config.toml
num_hidden_layers = 10
hidden_size = 192
num_attention_heads = 3
num_key_value_heads = 3
head_dim = 64
intermediate_size = 768
vocab_size = 1413
hidden_act = "squared_relu"
norm = "rmsnorm"
norm_place = "pre"
norm_eps = 1e-05
positions = "rope"
rope_theta = 10000.0
rope_fraction = 1.0
qk_norm = true
attn_scale = 0.14
bias = "none"
tie_word_embeddings = false
parallel_block = false
extras = ["capped logits"]
init = "uniform"
init_std_qkv = 0.0276
init_std_o = 0.0276
init_std_up = 0.0276
init_std_down = 0.0
optimizer = "muon_variant"
learning_rate = 0.0127
lr_mult_o = 1.3
beta1 = 0.95
lr_head = 0.00897
max_grad_norm = 0.5
warmup_steps = 125
schedule = "wsd"
decay_fraction = 0.752
decay_shape = "exp"
final_lr_fraction = 0.1
batch_tokens = 65536
max_seq_len = 1024
doc_mask = true
train_tokens = 346200000
max_steps = 5283
dataset = "wikipedia_en"
Each number is 500 + 50 x the weight over its row's rms, rounded and kept within 0 to 999. Layers, rows and columns count from 0. Numbers have three digits each. The size before them is the row's rms in percent of the matrix's.

# up: layer 2 MLP up, 768x192, rms 0.206, rows 6-74, columns 0-95
# down: layer 2 MLP down (transposed), 768x192, rms 0.0971, rows 6-74, columns 0-95
up6 093:565450553471540452448560520418503554542426472432515590536615471415481513572625490485381535449420532453479627546468481498520462577489481492540458492524553539512540453458509564519450532580468475430450495523499510585557489518414483527524493572532495627491407586495533555546521424483442496448
down6 100:478449480544462538523495519491508466592528474451454554476549555525444588408548535433450496402549531494499465447467451516464481543523495448495477532431462489576465508446417485505529574575442573463420583474462555531507562431512531518589522501498333449509491477491570569458494504441488545533
up7 091:533494532520525402489456521501492547522495526558436533574510541519572515510421420445537389427418539564506509448480567552420518478503457488540468497576480384448503481499508578474508587566456468474495476491543479565494468527542509483434564462448476536561568523437411395475511513534462501476
down7 095:431506579541502478448472492560517572508542488585421495557573547484481520513397432482614551468568469438571538563448521417534536540543452480497466497598443469457477440498464535465559489524521453551496502496461451492498570573437467511542592458496469441557621489460445505545460469573540428478
up8 107:514453572489437608504454518615489479470493521554566591486534495502468486643475420418517548511483472466497490560438594571445520485458528479483562484516489469550427543455542490548444511477461436543490562516589503476482557472571570444471488541489564494572488450514481450451574531382548533504
down8 109:446415566444434550517493484524574453313478595530509507485553554603466507533488464496544556506555401475469486452448600519481523545516437517501555508438478554531488431471428438433466497535506376522512558563551515418520483590523532511544528529437519564477513407490489479536459486448556425637
up9 094:496597445451613511508456548451475466517525537477578516500467526523535474564481466529505564488553537433461546493506439551575543456497469613489492478515574385471526610462556525507492448520517436573448451455526517420464378493499529518433486517554469475440482453467631430499555486524538526532
down9 099:452495445486501572449467528386512481498524481490561547478509452506541431461467594566511602432577534452556502465567546497540494509545470525528458501512472488486568653506560517474630440567486504498498495509567612407499493466500566531519524432503443487515483371442495549459506529474558526534
up10 128:551532436548530530535462491481351477536536482471463518569469515421505503523510464391568436446538498541566518496577518520433535494507550568462466464422455560456524517514442519525571458489543501479539505546410482500447500418463578477406492409495441491478398452478466462493509534592544539569
down10 123:477506497370556420571513475513447389492544484454387410521503391535460551552526527441545490455593463570554546487541481476430481460455529503423465423481442532514493445502387524462461501541463559464575482537508543618449501524488532485527515493513550526403435520465563523439515464459570442497
up11 103:478490544504530564433468455395565491415594545494474487511436547558463556484464533529474500455529429475512483518480606500533453536411454472475515528422432539459543442486527428516538478514642574515591523500598467557477451530536492521505492519411515526487546510478491565405515578391434519531
down11 107:536568512491477460447517489484528415442514558525518419451528544540396458556548557526539447513444505573538527432547491486432577522471473479534550510504506521495515444476531446564456491385479478539463490476463461531411489570457439474539456521466490474506461478524498517378532490445556561494
up12 028:460429531575570477499563488535507489476522517413424505527498575437422473618460470466398527484400510499427552523446637418416508563453535548472475388528454485497589457469472484527547446453510509516601489460472491585537443446510451483462385475519609541583458533485501484478500440524505541449
down12 045:489491490421558563584453567479478505493516502481514474471514462584531495467524502415531467577591573487493501519559403470488478420514625571499457543543442518493455507470594487523475496452513522507476481478498428390439521514444552526495572549531486509524478448605510478500505524506449459591
up13 096:431475520485382509489508487549487598368469488529531485521561473528438457565459522470540515455567460461559420482492478474500529461482506493424479530484431419575495592555479525534560519500524457472517511551569437510551392481513594483410475451378577544555494545589414546514535469471610527528
down13 098:452545568448443465562477434478471523389484487506486514519461546493519463433480441492479484499504561502568539451517512493443479466496448407463423485509466500522422545403553482591521565497487434522522463488589465573530494474630541487431509570382520451472525416479410505407587427471538521488
up14 097:491517463469549480457500500619454549462428488463579524614479479508549496529510481394436441468437433529545473547438517575533520558455528548481504469579532553447467456478507508572486593476555525473509578503401455450517560464543529560481456526427644578551529516494478358446431521498545425535
down14 097:480499436521558513528500439554461592498453496551489550537465483553484473495447453477434471418504533546473494513382511575594464549485535504536528535552445520483472477467516533468462527508558457425479595488445461467530543510618548556530487622400543523533535512500457475415467555531414518527
up15 106:396491429431502573574561437455458556489545514511503513457531500533473431449439570450497513485428538409441439582531485510511593419455608564576525441481501533523486510532458553433454496540460537453512447469517471450439514487504553516520506496511534426536547407560433499493504418511550509516
down15 106:453469409517473509441540570438418597467504544527425471544410518613508519456403544487480515461545461424466491499492477587511574563584477483462510402549503485502474500522490583541544450483544491459471561457485462557457465491531487482490534514499479571450496554481436541455508396456584504509
up16 093:527486455542498494464482541458530515515472467451504549494513592511613388503486505401525460480445551486419520536449473491503539497415445503500558499473464539464558500429547531429578579481492541548587409555566447539475449558455517550543403480425432466509410496507492474582522479424491447465
down16 099:549444476562496547540542516514556423456514471491498479430521565523546413446468533484561423463499484525390469515546489494524501471464473508502521508516446509483485428536576528427568598481506514534537435592542484545526339479448505448507422504526411470474499589448496587458508491489549399488
up17 090:477458476563532413560471440515560574516503584463455469485438532528537509520557437511528539499510544507522480452503535460527574497504479447461402537542457505478438559492508495454496436399518457438506442525505416471523493550488526558612508345492521503507513543482504548434479504590501477440
down17 088:402493462514468378511432495432542505487529425533472583459511524545517576506536490546453589458587524456471513554493565477527485434471456472504502517431494510422435542446507428442519549537485442420513472475493524467524503579623579592566553448521459457442505395574516547508486558452508485450
up18 116:507458397459500465473579614478524534550469565629558521406519515573536480468557461441519500478483546581490548489454522524423454574396531572539473443422494486593558536567513428452511530528584491521503464509528502443562564522453510461500526467486482458595504553481489490554533536566627507498
down18 108:505498473485496470487560547458505438521540480668478571366529558505494507464490535476551612452508545532580552423465489492599417498446556518589453531503482456587502536504539430534412473465554419466531438552443476519534569535536546440570553426487411515451500499535515508584580463524547519466
up19 112:579475497507538481564476552509433562532432498505523463527442554456410332577472580546512473436518514443501489509479561505529486473438457545490533555443455451487599533392474496518588541421450453517524511584449470563598459402494444459520461434476472545434557556435548381547526507471546531447
down19 111:484388486493531544552478491446525492468559487452568494458567541451534384544487431479495417552552490635478549468545521445473447524547547445572502522454510531488548487545546486466574540499477525473587468519442481541486632532459473517506661521449376402575416492588571547544431525515524548394
up20 098:508495560526513438445549470527526526563456549449542524612483506506525494541429527563419406580515442534513535462464469429561492391562551561518460464448582391593480490463451475504542490476492547520502476402584504511477459495497540474444514495575507511414496475584538501405510487437503523432
down20 097:475551398523430428465516519531486519619505571460425499521444544504563559577529548554537490537452587446440492474547509438486513568449538541388421516404435483501479550508475437613537530459481529529499501465562440566485493613529569485487509447551465452407493415449431539421498518434378550447
up21 108:506492431474566448477540432498553494526438554473461456535451442586555457549426463468534552478521509513465535518490463506430475504490388534533529479432430546601416458500538524421433518427544586542455448486515450552566420493477527457495500473406490419571509546421538455479496393486468595539
down21 111:603440472491577436495473407456460490575575455502496512598451501515533536495553474553511530454476486567438589535472528520562461598523433538511498462420551597478419440547497468523491484517499471493512499537540524502512481481476623525512482555567476521456425516531511440519364467557530520536
up22 102:515507509600505438524520497565505537490478513416553500446502440346568474485450523520467530610518537474414486505483443437464490495617458528491575542435523496486514521528488550531608546496496466497556518492526582476467467527572554466509466467489522494453434543530540541461503515592453478454
down22 103:511452465500399380421484468474469513518526442501539583438526485464538502462487508449423544545546576474556547574475495614487437480575487497451619452578513451431516454561464495525442484438574518569419514563504519473534495531526496550553552467496534644498489511468487460539546517466479519391
up23 099:495543528529460492517533535556547551431504515496434580506554560526542532472525434506519622525477450532511364484462487483574401460459497534539541552439468492445574519551567444534459491468503447522481455490544448520508511437577450514435555530611549538530479501518590521516623529509540561502
down23 105:491490487435397546495505469565515500534446554478420529450525469482533438377512546508606515523587474447477532502526580401478444521499499486475534499494474520431610449518569466518472525572478484428526513495497551528506470486587608575524506501479508466405489547479458492488524527511519612488
up24 113:546499536425495563462513568507472573495484520409498504547520481538452475563436561511464386464529495498372468528500491586561496554521529491490533577574498552514505399447481492513575496467544508502462399464417542508478589535519501466462536494482347506487478573566437541500451543452469541495
down24 100:472483554455532456494495438541487571507529535463450521484456501580464523512499520526453498491625509469401529570541521570554485571501439479540522571535505598574552484457423460512540519579511490492541363439492550466458576569552521518558594591470420522505525479584399485486487437421446525484
up25 114:518552459474519476526442448463521619510525474501529477580400556528519553599438408537471443527461411581467461480501472472506555569451509505523500493494518467459403549536449475553466466431551534599433405453528519543409423460526466547470567537507459518552542452507512484558480550506404442417
down25 111:528481494464525435499486503506510543546385440493508531502398439599518497548443546468452484511571447530420445476558459507452522490426554505545480603459561551537568542507394493446514508579528486460479535408412524531469482416491438567425451566591500546535478543478440526549588555486430482443
up26 098:465524538424529489493552437509503488540536558446542547442547516530499557514555531489429453477538466516544386449581477520476571441515494591505387550535511534474449474492458499535552518473497532547452491485517452484452447557525438506432501449414520524503476438398568474481489506537419516405
down26 100:405562475387521466506548510485546467487454476472557589435505495579532558453533545484478536471556483458553511420628452499527505470548432593449449492558490552573489530524448541585511479526479530435539470512493599495459517503563472470491511485408571500492539452418439557426472403461441549545
up27 102:538533532426636518520534470511488471503531427451468552506492512519350517507572536525519513507530472571614515551509546534520508439583515502404471509546549471514432526462499528500551527515532650519570520462465468564397534452534474458552492522447478557517527545518552552542471518624482491551
down27 098:511488560487488491496531456482508576480536485487484542447462425447480504507507506586476569459580460473522617454550556560553548446498532561400528470543483475512454505522438412534484497456513545511609496483526506518490528578533537592618443496539589476504543540560457524540488402400487571458
up28 109:542476530484502373438585449578513541528404500461504432402469459556506566529438505554556497451461533499545388441546494533466449393534584478536566538520520438517526500456476567544496440567514515458437486559509522520520535566505411457478458498486483529577468548502461488475489475493464473452
down28 104:516448473514469532483487499543506489438570457437546477382473476590473566463458511517615539420445501534556496568519560574479453407470610550454490510421467478537450483473504596526589424501613509466457524477448516534509568524572516549473480473515446525569582452545486468538456585501467550391
up29 104:514512445499483490539549516577501458372498509455512459475580493502509388571565562450524567495505553456424514504494472470525469443449483500461428594473568507494488607461454497461449424445456506499492486564557442443518533519559439509539487415560485528547421539547528571550477462476460509481
down29 104:497500526457492547549492523566493369439523433525450494490477531587501417499537466438471516489595458497437512592525575445552445472485488545417382533400490583508462532454484511473468491480494476536522553564485490495500566469546498575519482471525476571474481471496473579561441569507431469452
up30 095:494544599411439388432505459538486479494502443533542434493496567427507495471507515442513436453539535440510561528479478520497471575479579527532500570470593360457497519453553513514437491450508526450525501514431654572466457572462479600392476505383539577435414498588520501517480515493517478513
down30 102:540439412579474563479475522486529548411494481566499501526539377499538493387432497492557491560494485498430494502485491584523615438515461473559547541522491438504519465512509480487436500516500440573528448558574503500513532498450513542507566509501523536491500555515510570449487443392475454467
up31 116:443554499540499511461616522515455573478451565558521524560564467486524453588376478486585514491491512490425525487475432463562488495530592476457481503464515406501500502458499601508467424562616493554539411514508474482522425487507517471419509573436417549557456520606463499516510523434513510411
down31 104:443533524535499481520579461433448535506552519587437588494522517474501567476492449458473469538506452531511554601507457504565486523450491471456497555440560477547540510462457541535629485513588489496475390567487483445498488520604562412490472553457404552375569411570475532481523485562454518437
up32 104:487413493434476488488521576512527516458492512450489555534519415506491410570557477428588493494469446561422528486570483534486591500539492488466521506468471494540438445547544545510504530483551499551403599466578525495561480523524579584456568417441521413443457524414552550420501489529479577492
down32 102:500459569538493384555499527411537542485551478537585623442580492456486457527464549484474564490458522546495538509509529459559567482542530424461514481447434495527531477481519526436511574561572493485470536593528497528534493480462616541469580377453490528544481501478482558499466491497423621466
up33 091:470464512591510494454553515484535571454499522522552565532546403508512473442564434555552453517567416517366482558549489422529454559444395558521480477451472417550520578430488443543605565490441529524452453588515565540488483461493525506489507426482431487546510447580493496514540496619507486478
down33 094:545392539433512499436575559500604527520482485530504514441508369487509561382525469591512477502579521558427540560565436484523449594581491593542449414484507426542537524460434472528442492462471406494446467436481558545563538470481535539530589530528405501540511440498473478527529541631503478489
up34 098:461506549494501533399518455559449625487493542584516496551498472491419502540538463438482621540505478481503394427442415509488443509528514507468425465436442520471528515567470509495517455576597516532487531482536543480433467465481487531481485478471494475494518591441496536441550469480490490468
down34 102:464524448450470490552505506581530418540414608440527493601525479556581418453462410608551521526440553472501503550570422501558565457522493527427510534501544561408510425512456539573555453506510493451500495553574553579440507481599516473433514472425457465514568568499439475476541575442559544525
up35 095:449545550558566456550424541425480516484517523526466479494518474456586593511480478523514484477503520459387485498533465523455527446517465506531470562465469576357536508466491518430581492475550615427506470607511576513471574476511529581521450491464484479497500576491511436565510527559484483383
down35 097:489498505476499579490522416464618618511445566562436544432481435585475566484553469573520498469523433469481458458601551447567450493572439565487477424472484514427498543520455522521513494457530434491451488495539494453469522562582456571435507448494404407444495568514531461468526579472450517521
up36 106:528478623470543508460500455462472491504418441460453468532505476438527568576527495493551462436549574570454525538489510488546548489523480609508511452436571496484453484537530551487500446507496563553540487494492525521485511535523444531455505407526513586556494411476411593445495543514511483490
down36 104:521505526464457516532510544536449523433515468561363497569590528488546460449443441555512540496569503515614433500540529525476520558524456497512565461431637532408506478502516540551485483486502548586537471581451532529530556517556463591496608483478477533507505430434496562547450496408405489559
up37 107:463488462478511527421528523437366529496520555606527547531560433511491498546589538534436572502519464596504514483508551498541587389561415495519503455479384431526497582459503503436432463473499553487435433512474485481530428472550493555481453505453466497526491494399531550460551576568536637650
down37 100:546427504458435469375512422377467504421568491473563490434425514609542510388486510543491585511482568535449625599477505501534506534539568499493540485466553557432519540476585574479529533568533582521541604474476518448508551449513533500495501486530531454570553463542467530584410458519511519481
up38 103:470471565378476456502466493477525457534490466574564425497464619479577513533490453425465545502514499499392554468486516520494533550540519467524564439518585522531465557507456517446556462544505537548531519451443582452331522534522493521504532516450478570433481383524484480532469502541497414542
down38 101:510444433431477443524412456514521510413580439480607501458430543513456467499445572608541535471565572475592447532464479505613467427493427420487531516524581545454507446529448493502488471562460488483431419534552517435493514539531506565531581460465507372479541511517459515525475451487463494511
up39 092:595518482476525510442507428498489511490516483407553453561536350423591465465443536416541437483460349512534465485468532507474492525486444603469425554540488541466426527422503514561464574558428491495536539506485552524507537527471536567455464428525451498524478505436444408569473442547577410467
down39 095:540449531463507508500483465410596481385520459412486505557473442491488447530395474501533497440563438562439470529467529559604514472521397571535417476562465474443414522493466508555491496570370535493455538546553596517486538468459514569467442573478526571573475448463505464447391437570492506436
up40 109:468521568483564490473490532581440484461468524497557562517561576543545383555483556405551478487597585493514397480516554438395594449498528542523448531438450511443564542448459500505561436516516534537465553497403570517529550502538539593421546426461537530476447466518511420469557529496546513519
down40 103:473501495513472516531447493517554502477544474572498540516533471488497534486557576499514499494586598460569459501561539557413516494576504579484433526403513513375490531482458571463450521565483495490415491472385544507486543505504435488493592490483539592527557523440569463525560464445490578485
up41 102:531502510454577543479501452451468479443472468522425610476573452488555522474521503597484363541449551503437529454569554450506445485480520429512512560451412590587518503535456398484558556419494536386532521555514458486522538501415444473465471463406513500506445610564580441543512528516543479498
down41 106:515461502428585469513564495546481479514437500557437481444511416466510438495511465443509516556504394463482595550562513434537367500466554600480409507499484493536526468428339505571515508574462498553463538501437423528503504471428493589497526592385557523411506559411488521444400575488563499459
up42 115:472499459523494496543522470487554540574496500510597530523654502503563539563462445573544408436449500515538419540475499496476592423498457429411473484425489527480493416455551548410474498437503471521507460488507564592535530514501488473544527487445551551620464466456506547507565591517501521536
down42 110:425470490508366450510506572528571496537580526516611547525517512477528472418506415514536466461510502530511459572539518512476642508452454524517539519505518402498561531499516616498541537528538467454551449536420577457491501594522503477540512507486556503502587519510483567546485503498499558579
up43 103:520565469519541563446467530530536550439477483469541582458476478515531539448523448531534500540429574487365475506465491447581525533538418488524548444454502547523470497400462498398560481443511624504530522439620408560491556591434527459535478432477594526480408472528437542516494438574522487415
down43 105:497568484548510488471513501601520584455452507514473503496374511519535523472636472584475472470515548563481501459459505574514536409498461542521523564569595513437491514501490406475503522512509475513657500552526496482464559476464432632467487540555465484413492535495456431516505462535537513533
up44 110:458480568466459555454505453501474493528431617472463614449571519538558578637459581464485554542484530549504424500523545391492500564458583455533464476555433499473489574453482485550534479498544506542518536459607578490434573547524529538408505565520571475396423448564552583464487524517472441534
down44 100:439484527520446474473498432525514487556447478546492564424406554512529511495509407524575513489473522543500477464534459491511476531527537480567488527439512579491478398573447454638454573501465441517559590442535470412483585500560553541543515539558368483518534452553469474512469562485463525566
up45 102:404453486561407494545472426485548373583562473467560425554412486484520497420456567596495476465506365542522491484462452570548437485494444565418436449415485434531487467543506573477556505492488573558400494429497505467533491541493483530477501462500527565493536564459525527478573474474540497569
down45 103:461477498527485510505485556478469519480549465483498543510544531526595475387465479485559490519470508451394604446530529436575508464510495484565466514439394524513450634573503457509423563468461496456585513547554487571521543467558455412514579450463373432549528494492474473457482511471518503513
up46 103:437556534508526471480429492509488363470476462479523496545428479496528441460397546541477441464542500532523542492447450532502508507419380493590565465468493559433543466539486418408497515406504438504558526489465475496474509637467531457456409460593556438476349507468430520463440469480362498499
down46 102:490508504371440467532449457548548465506375504572441543458512479507494474425484488468496470402527562510497485510481434523426478580508512535544604499436480468512550529515591539514512519408500522516557599535533561401530554607418475615398472505614486385478383568489501492577425512497339499502
up47 104:530556541493503464459478461478454621456617507406467427585541514505550400488486448482436432498428507470415534515542537459547491505489556423509490468491505537486442570507543485507662575433408546555543487516478468450514520496538518409489458470491487529481541383415555495541519482436506478528
down47 096:452524504619541448418522401534471552482535479515498467483521441553458528444527432522471510423486559449476561456499531485597399515494440401473484504486435535446402482472468389573595495445503451505532533506430467555487485560550468503516486473557404464500531467421527477502450507473481514524
up48 111:487465568600524416531542473443552497585515430486454558492490474499511518558403506523456637452409481470509427512488535521425483487522494549509489639505341429391568596573501516508602513472532541555572468459576496459524519541440484479472462501439494549569559469599436530497467480504495537446
down48 104:448457540437446514507581479487478505472515355505447527574466486527508539522531583548430455484528540391532468446390479513454550475455452479426549532474447530551576493524541538491458482478571592530549561490450484443490451520463588417565408451510606515510603412522473510447488460548504559488
up49 103:431583502469486460478497508504472365541495427449529511486452470445547515438483502581445464528562522446500541452428482453460449493512480473476520519533464444473408378341493359457534503440395463506434436559542496484528388407442436465468472579462495524554483539577545465567494521539407500498
down49 097:392512488437429476458516505527513427517493409479483510448444466527566520436441453543476560467621483496557585488545478479484404500444447532398508475527501505529419451447464384456557521493433439518449574511498542478519442435454442533463447596537467491494528513548497474457498410564450500490
up50 108:427534463480604525551542503469432488447504473537541464485496610459473409433497527384548444479519530574532543490422525536584571535605520472420548459375485498490495427454433518566470563471658485498534541519496468431486490602520551466389489515490451534483491558505560580453451495475429500491
down50 109:545526485487558477471474458435538462460479538519486552525382552435513488460516450526479567432502482516495551466516446503456546545481531498446537426355448556362468487460517420505475478495481508478425556579483579508567470471534455562418443464393515558472518509527568400522499557439503572544
up51 110:548559434618482568448457509463478387486462517454489458491572550500507495487480509539543476493503507524463439456365440438474490569507461540478494431486443554556434423500516515500551587528552531451565551358455528452529529464482562562504522541507565522530570612545491588453497468493474470534
down51 110:408563496597521535462473531504393463522552511516513573512537539423538431417453467628546447505480516525473539496434532423592522507534533492489443453509478528597504513479392509413487458540551508436517572505573489496486473552550504454538538439587504490502522518620455521522595534601564559532
up52 097:516480497528496612501517505460516509568451488546578555497571536380575502566455541512544545550505357564512525567397505454576529511481497518474483474404543451527484498432489483484454477574536489493443473471486559509504460594438493402466452572461525436473486551588525471537475433540556510540
down52 100:525440503476481588489398455414496499566604448541536535465455547482509412474468537570516501517494497536525520515473564461558460578547516487435512478427551469512471410522481505525505562408595567485552496461460536537558471545516559484534509443536485448601558432485535560507495523530557543579
up53 105:429526437491554495557515501500490614538545437545501554461432510535378444535562394508556420526433492510348563441549479550491586586438549451487476551483489509471548466549550491471459513569529479532502510434396470521464583487479396503477503522560535515515469546450516523443484563500417449484
down53 101:420463511476535548544481491462547505527528450483508530445512553525554488429456478479532572455587472516571567530456489424497527522499471426483537508506476513468476508525379569497499488496409514402575496451585535433551583549555487538554545418457477552478606448568480445486545529503502493499
up54 105:517388599464461527493592455557504427514476534553545477556482547517496549479455471582489480533525492481465432475539500548531441547494459524507451466516523526465517473598506473459478441469520555481451533534501510503518488479377484488360505563569456535561477448458464557511450473528488462468
down54 105:486517423538489481484544446494529405461541468532456620415476583369568513521473490522471523494465536430530552499585500506434468474435533471566506465539467486537547469497475468500524465597488460560509460453465512453524404472491515542477450574455513482587501533573563445538513457502553522554
up55 109:576533539574504588419470457509488490484496505560437460484528547435526467472510541442551556512600421428461442537474513578528582399557539435473492510515539495516553508490523535569402535557535526557432513512517498500408532602534526424481449504565494503443486467494625535461438526438530532490
down55 105:527502519517467496453564516520506544477500559436495590503516499448470552498608497568524573431667611435578532558511531466447564493616510472494401462561444461425501586503411617526396541550484447570510486426523494523450587476550448415539447479513515588524478586466479534515513450504528547528
up56 097:435360413482510469517459466473493525577473468487530472488471523492592529509476443521482528506468413485535471445474546524451510546361463602448497559474429472492600533503590493528588523557564541461484495531501464534475573565454467619561513500437513562476453554439526407565485504475491536502
down56 099:434477437545542583541560439441474495488493507559499476438498560486527498412435412500446479467456588503564552577515562575477470636494441553438462482488508544468477487490532613528427464475509455526435508489515465529502541594532404522560553515521492558481447525558537430590492477440418479456
up57 103:597568593539511431443468463457565542505514435510430563486476508561471468521477434451478410498463514579555518512546519468464493483537532530465558510569432465596550456498548425489502608481629574414420558522482547474408476482536569488496430397443474467422418462456483517459463478526535520440
down57 107:529527601450607529430495487496501443550437477510552517518418435513488399541411478598574469562541490517528454452585471453529548555516450488600518452462590447596510427514442524461542572538553605482422514487482503534451488529452586573492543507391587564503551519406461547503468516551537525485
up58 095:513533553442397474506527512550606553470527553530531522607525455477591519527457454477466561539546481562486579588539468436492446530498562564438480494454540465499494508426468466474539580452464504550530441558570514520380588411558510532502462522544335530545430570494574491504557552596590413426
down58 094:500473507445404489481537528551583522548578432509503526615457391434563479455439480513501555543665620544575482479558454434496508513496462482451487479491431482507485496492481524501593577568475516506534461519592560415424599387558479623614513501496458524512471523516484441505516470555549471418
up59 087:530564442408544597533483590478423440577501515465462499503474520523461552602551488463558540472453447499553548488543507443507523576467531588583519425477520538518520504513560471509485438415515472522476459475439482537485465456579438489506542595484389460510450488453565419594445498440435522481
down59 092:506473400450557510607520612527535441546560494477454551462538523531456506477549501502603534468441453549488512499571479505528528635490579576456563413487515624539539475520546514443413429523509458519440506443476538562532465495590473559467521602562409510497455446422502445530505480455437540471
up60 091:518492508477566488466521461550415487513517457514324502538484539476546559556490540574470501559454456544390450506518531596542548480452480503531602603416475518455491428509458504501550372487595492564557420432486473423562531556499493494469588485524514473523493460480427494579540449479551542435
down60 091:494507473538506452491452458563381494457491438556453605495483479468503511511470528552515566550484490482435468565607540519502433537430425478549464567393502432470440474527468487503453441506542514494656508440461483505484485548588501519501612561487489451473463486502369516545494430507528636452
up61 105:532513501522569411490576499620508545549517572456547506504500482434607449542454506353476582577485443515508602473462482525461482417456481513489560522526464485554451464502490404453530527486490579445576392443529466526544601471501564515555471532404570374468457543504546480566471525468517602513
down61 105:456634451513491440395610569584499447496546524538510506580484524497567384391432450497509614441500357500520612493518572518453414457520554520464470489513471476550505483484452487482514517522556479441572489555523415408454529458531544483484438569499440447560459507449535522488436538382425588534
up62 093:430473531496561462486462577458424399551519497447551458492568478537486400480566458556393574493385482571382452437519529427487517560450496434607506521443455515538448578481510414562495578463414582508513530512519510488489492549452430454439538456477462495443416465488525465439512492460580435507
down62 098:480485541604474539510438649472491449491488517555446477543557443509573428484449583533489504447458443493412493503532420430589494462474550565563510470443503480548420596427516492545401506514443577549498615516486571514545439523463478543484508470512528558489549556513530543506480428457637471532
up63 095:555449482488483573560477613508550549553545419457489523497514497564565467527591567472551494531430472435539477443475485469445477555535579525594477525444433474507476489421549353481493454442713531475491459539504436508429536512564471496453594411523439562499438472458509447521507559511532520533
down63 095:463472512496539570496488550497557500568586436454409474442488533569566515544584553433558516521449509400517459463590476444482516522535545519582510557496507486541454528491459443462530545562634465434481555552536430480401550564544467553489517456541472509430481519536503481445477543483531484495
up64 109:450510526458461526442567487407515458475577566465611445472556490510504496506501396477449445494536483539508528423496536449472529551549539511470587439512498579415505603458501481467634544465545485500491533476501499433437589482501476480364509504450495525539599539570477469457468511494555432505
down64 106:433484431537483448564582501576508489500430501548466570439483493448567526492442548475471533451449474594509423518548478495495437526541562585408407459444505523443570570563510445487533521480533468355421492573569556496462482547555477616521649541523512430421557411481470465428510448527426457581
up65 107:438574511523449459487459536452441478534550418527463453458580519495502446465442498473508626485473450481492422514413519538524537566509567544465483504482518570516539496453495565557505513474526556479407388499511515534503523385476484463438467544532538569492500432430494529474516474454567468445
down65 104:455448422532447352513477524458578513549515439561415544495534486507446492433504457533519529495504488480539492576452484574568504506460471482520476543503622465525517482435507567559513580494414653522446542455514510520473590416487532565457463492529485540411518451497538507595555459481460513473
up66 091:502461502562501495480497511443515540423577481422541531510590467467505536582542346519595430586480476514482514467492496471455518454470438526464499547478509513444562589422379477420565554445531468535567443583420393464511507548537574523545417576456545494526438524540500524545428564594507425559
down66 096:505442567539455503500537495570591490429468499535424467400516554434486483548526530531562474449583523525487404580635511488477564630578450522451493388497525484431471489541471475479504503526495476462486429591533492578388498497492489582492520475522439494502626455384534521596540436462502469578
up67 107:531491502480585422471462544505455575552540559454475444358470485386504488544556554515606488466473545508451483488502465467533577536469521438496505486448497593447525548494469487458544404487437501486524428392513523483548509500497582535535455422508595534460452472453504548581504534420449509467
down67 107:522518540469528560483537498517495506562459503495457425430467484426445517478485494512518550440521537514489513504492449581508548546550581505529581474483428509423467513565486467439544485511497535537494436494535509452478564494441520439558482601540634448377502512541589450526405496507591622429
up68 106:483478565450489509597455404467496588492392437494506468496443478567569446516432521476544547500507459549423511517553423485493405455438500526598492554589504434541493560456502480441527546484447634525493453470526449527583473495558578573459454516480553534515495543437514544401561411548409432590
down68 104:512486416483466469571437444537492511585361463443523463393438520523561515450522469509534432490538535586494448443495517441477543560566583493575514493450437611466489586512480466700557472544443544512582507525513548543466466536493551481420465580541442472463410520500484545490453450561446547510
up69 112:513489492475624521419469581488514525476473433549579465455527475501573396546567472490481433414437524549455578597492610529590538467525486488589553444543552407540580514449531558590526430468497515539452457510418532428460532501542469482571446444503536498511449446512397646486442459525578493551
down69 114:463534400452467456496432513363467465459558455592451498525459503516424508493529485506548467407495480462567506516485511516467453527527457491517554580529565480585415492505471474563509517505455518490522495537431505439570576478506435547591544519608441491559528500465412562464598537506563644476
up70 046:565525531510476475476508438519513551470562572488505508522556436546477464492476507460515479572534468493412511488433451492444586473501508424472557502488511464549424498611495490404518492502528477499542471552425522487494484523582435449421433495482481470451411412502463474497432497442436463391
down70 077:517548543444498541524481423446535542482550415575492515494641594538491561532458517585446489516560575524480504498368538548592534543512469573533434412404409434521462477414532508601534527484526537506551498583547500523549499484479447604471519545513452499472468543477464528577519513563556513540
up71 106:503591506407548473507509599474561545473475583529493600537570543472426489475496499496455488475495439613428525567493452556339545489467460604505543468580441511512476485574507483494516484536586529418400555459501468429545507518486478468509389533471494506387479561473514475539576526511575465518
down71 105:498467499516537527520513521423575543508487563494497581522493552534466552462555445490438511487553430585450517579521483580433468506486436551544493536532559528437479616468457511532482428553488502480463598446533537456573561550508459512519426536459516493381425457461475558430529393456545493367
up72 105:419462495466547548511565494487433430523570479462550475429466498511513505505485577555522528432524505476460526423381517497470464537540437535457526480515515426596458448415487526446528537490581475449461447593517447465524447503595421532498421494476497577469410589567468475538532493415471525433
down72 107:470489654549549520459511522442476419538530491568516594518451488521470559444522468521459470437512522326483533566456507482514476488498525434429483465485566492536501558552459510498522465559590504516503516514511561534433467509548394604553423492471460513490523494567455468502475401539511552464
up73 121:462442495479562480443558512536519424510625573443441571403434488438588376536337537517472541515474546545478472461522426468460557472584478490614506625480533488524497484441539481597507485579499513553546433539535521468414447531560488490598412459492512499546532453460492498527450489452428523518
down73 113:515493443424618489392472525551480481517503479456463545538494588424492487479494432417475545599511434501554506529470464522367497545602556458621512459551446481526493496544466515533497490558455521475548476551448561534489529569541437587571447445381495480413470563430503544464468482462405458489
up74 102:589510515496563555448438535405419587597443478538510514597502534566441509479532427495569428552495505576514479547521559434452523476476489548497514377429488469467517483548513506521508518467483564490601530571478535443414469437443500452524598503520496518490491581478522510485520418519484488482
down74 105:504450508439463588473543534508464583589500464545434465513536628465558479510529516442439471555512510543472513580464465559528551580458421473556518458428493514448506487574420597500375545471430559428555545589439546474525518532426451486549560543433507480491543503570462506525488548442541445560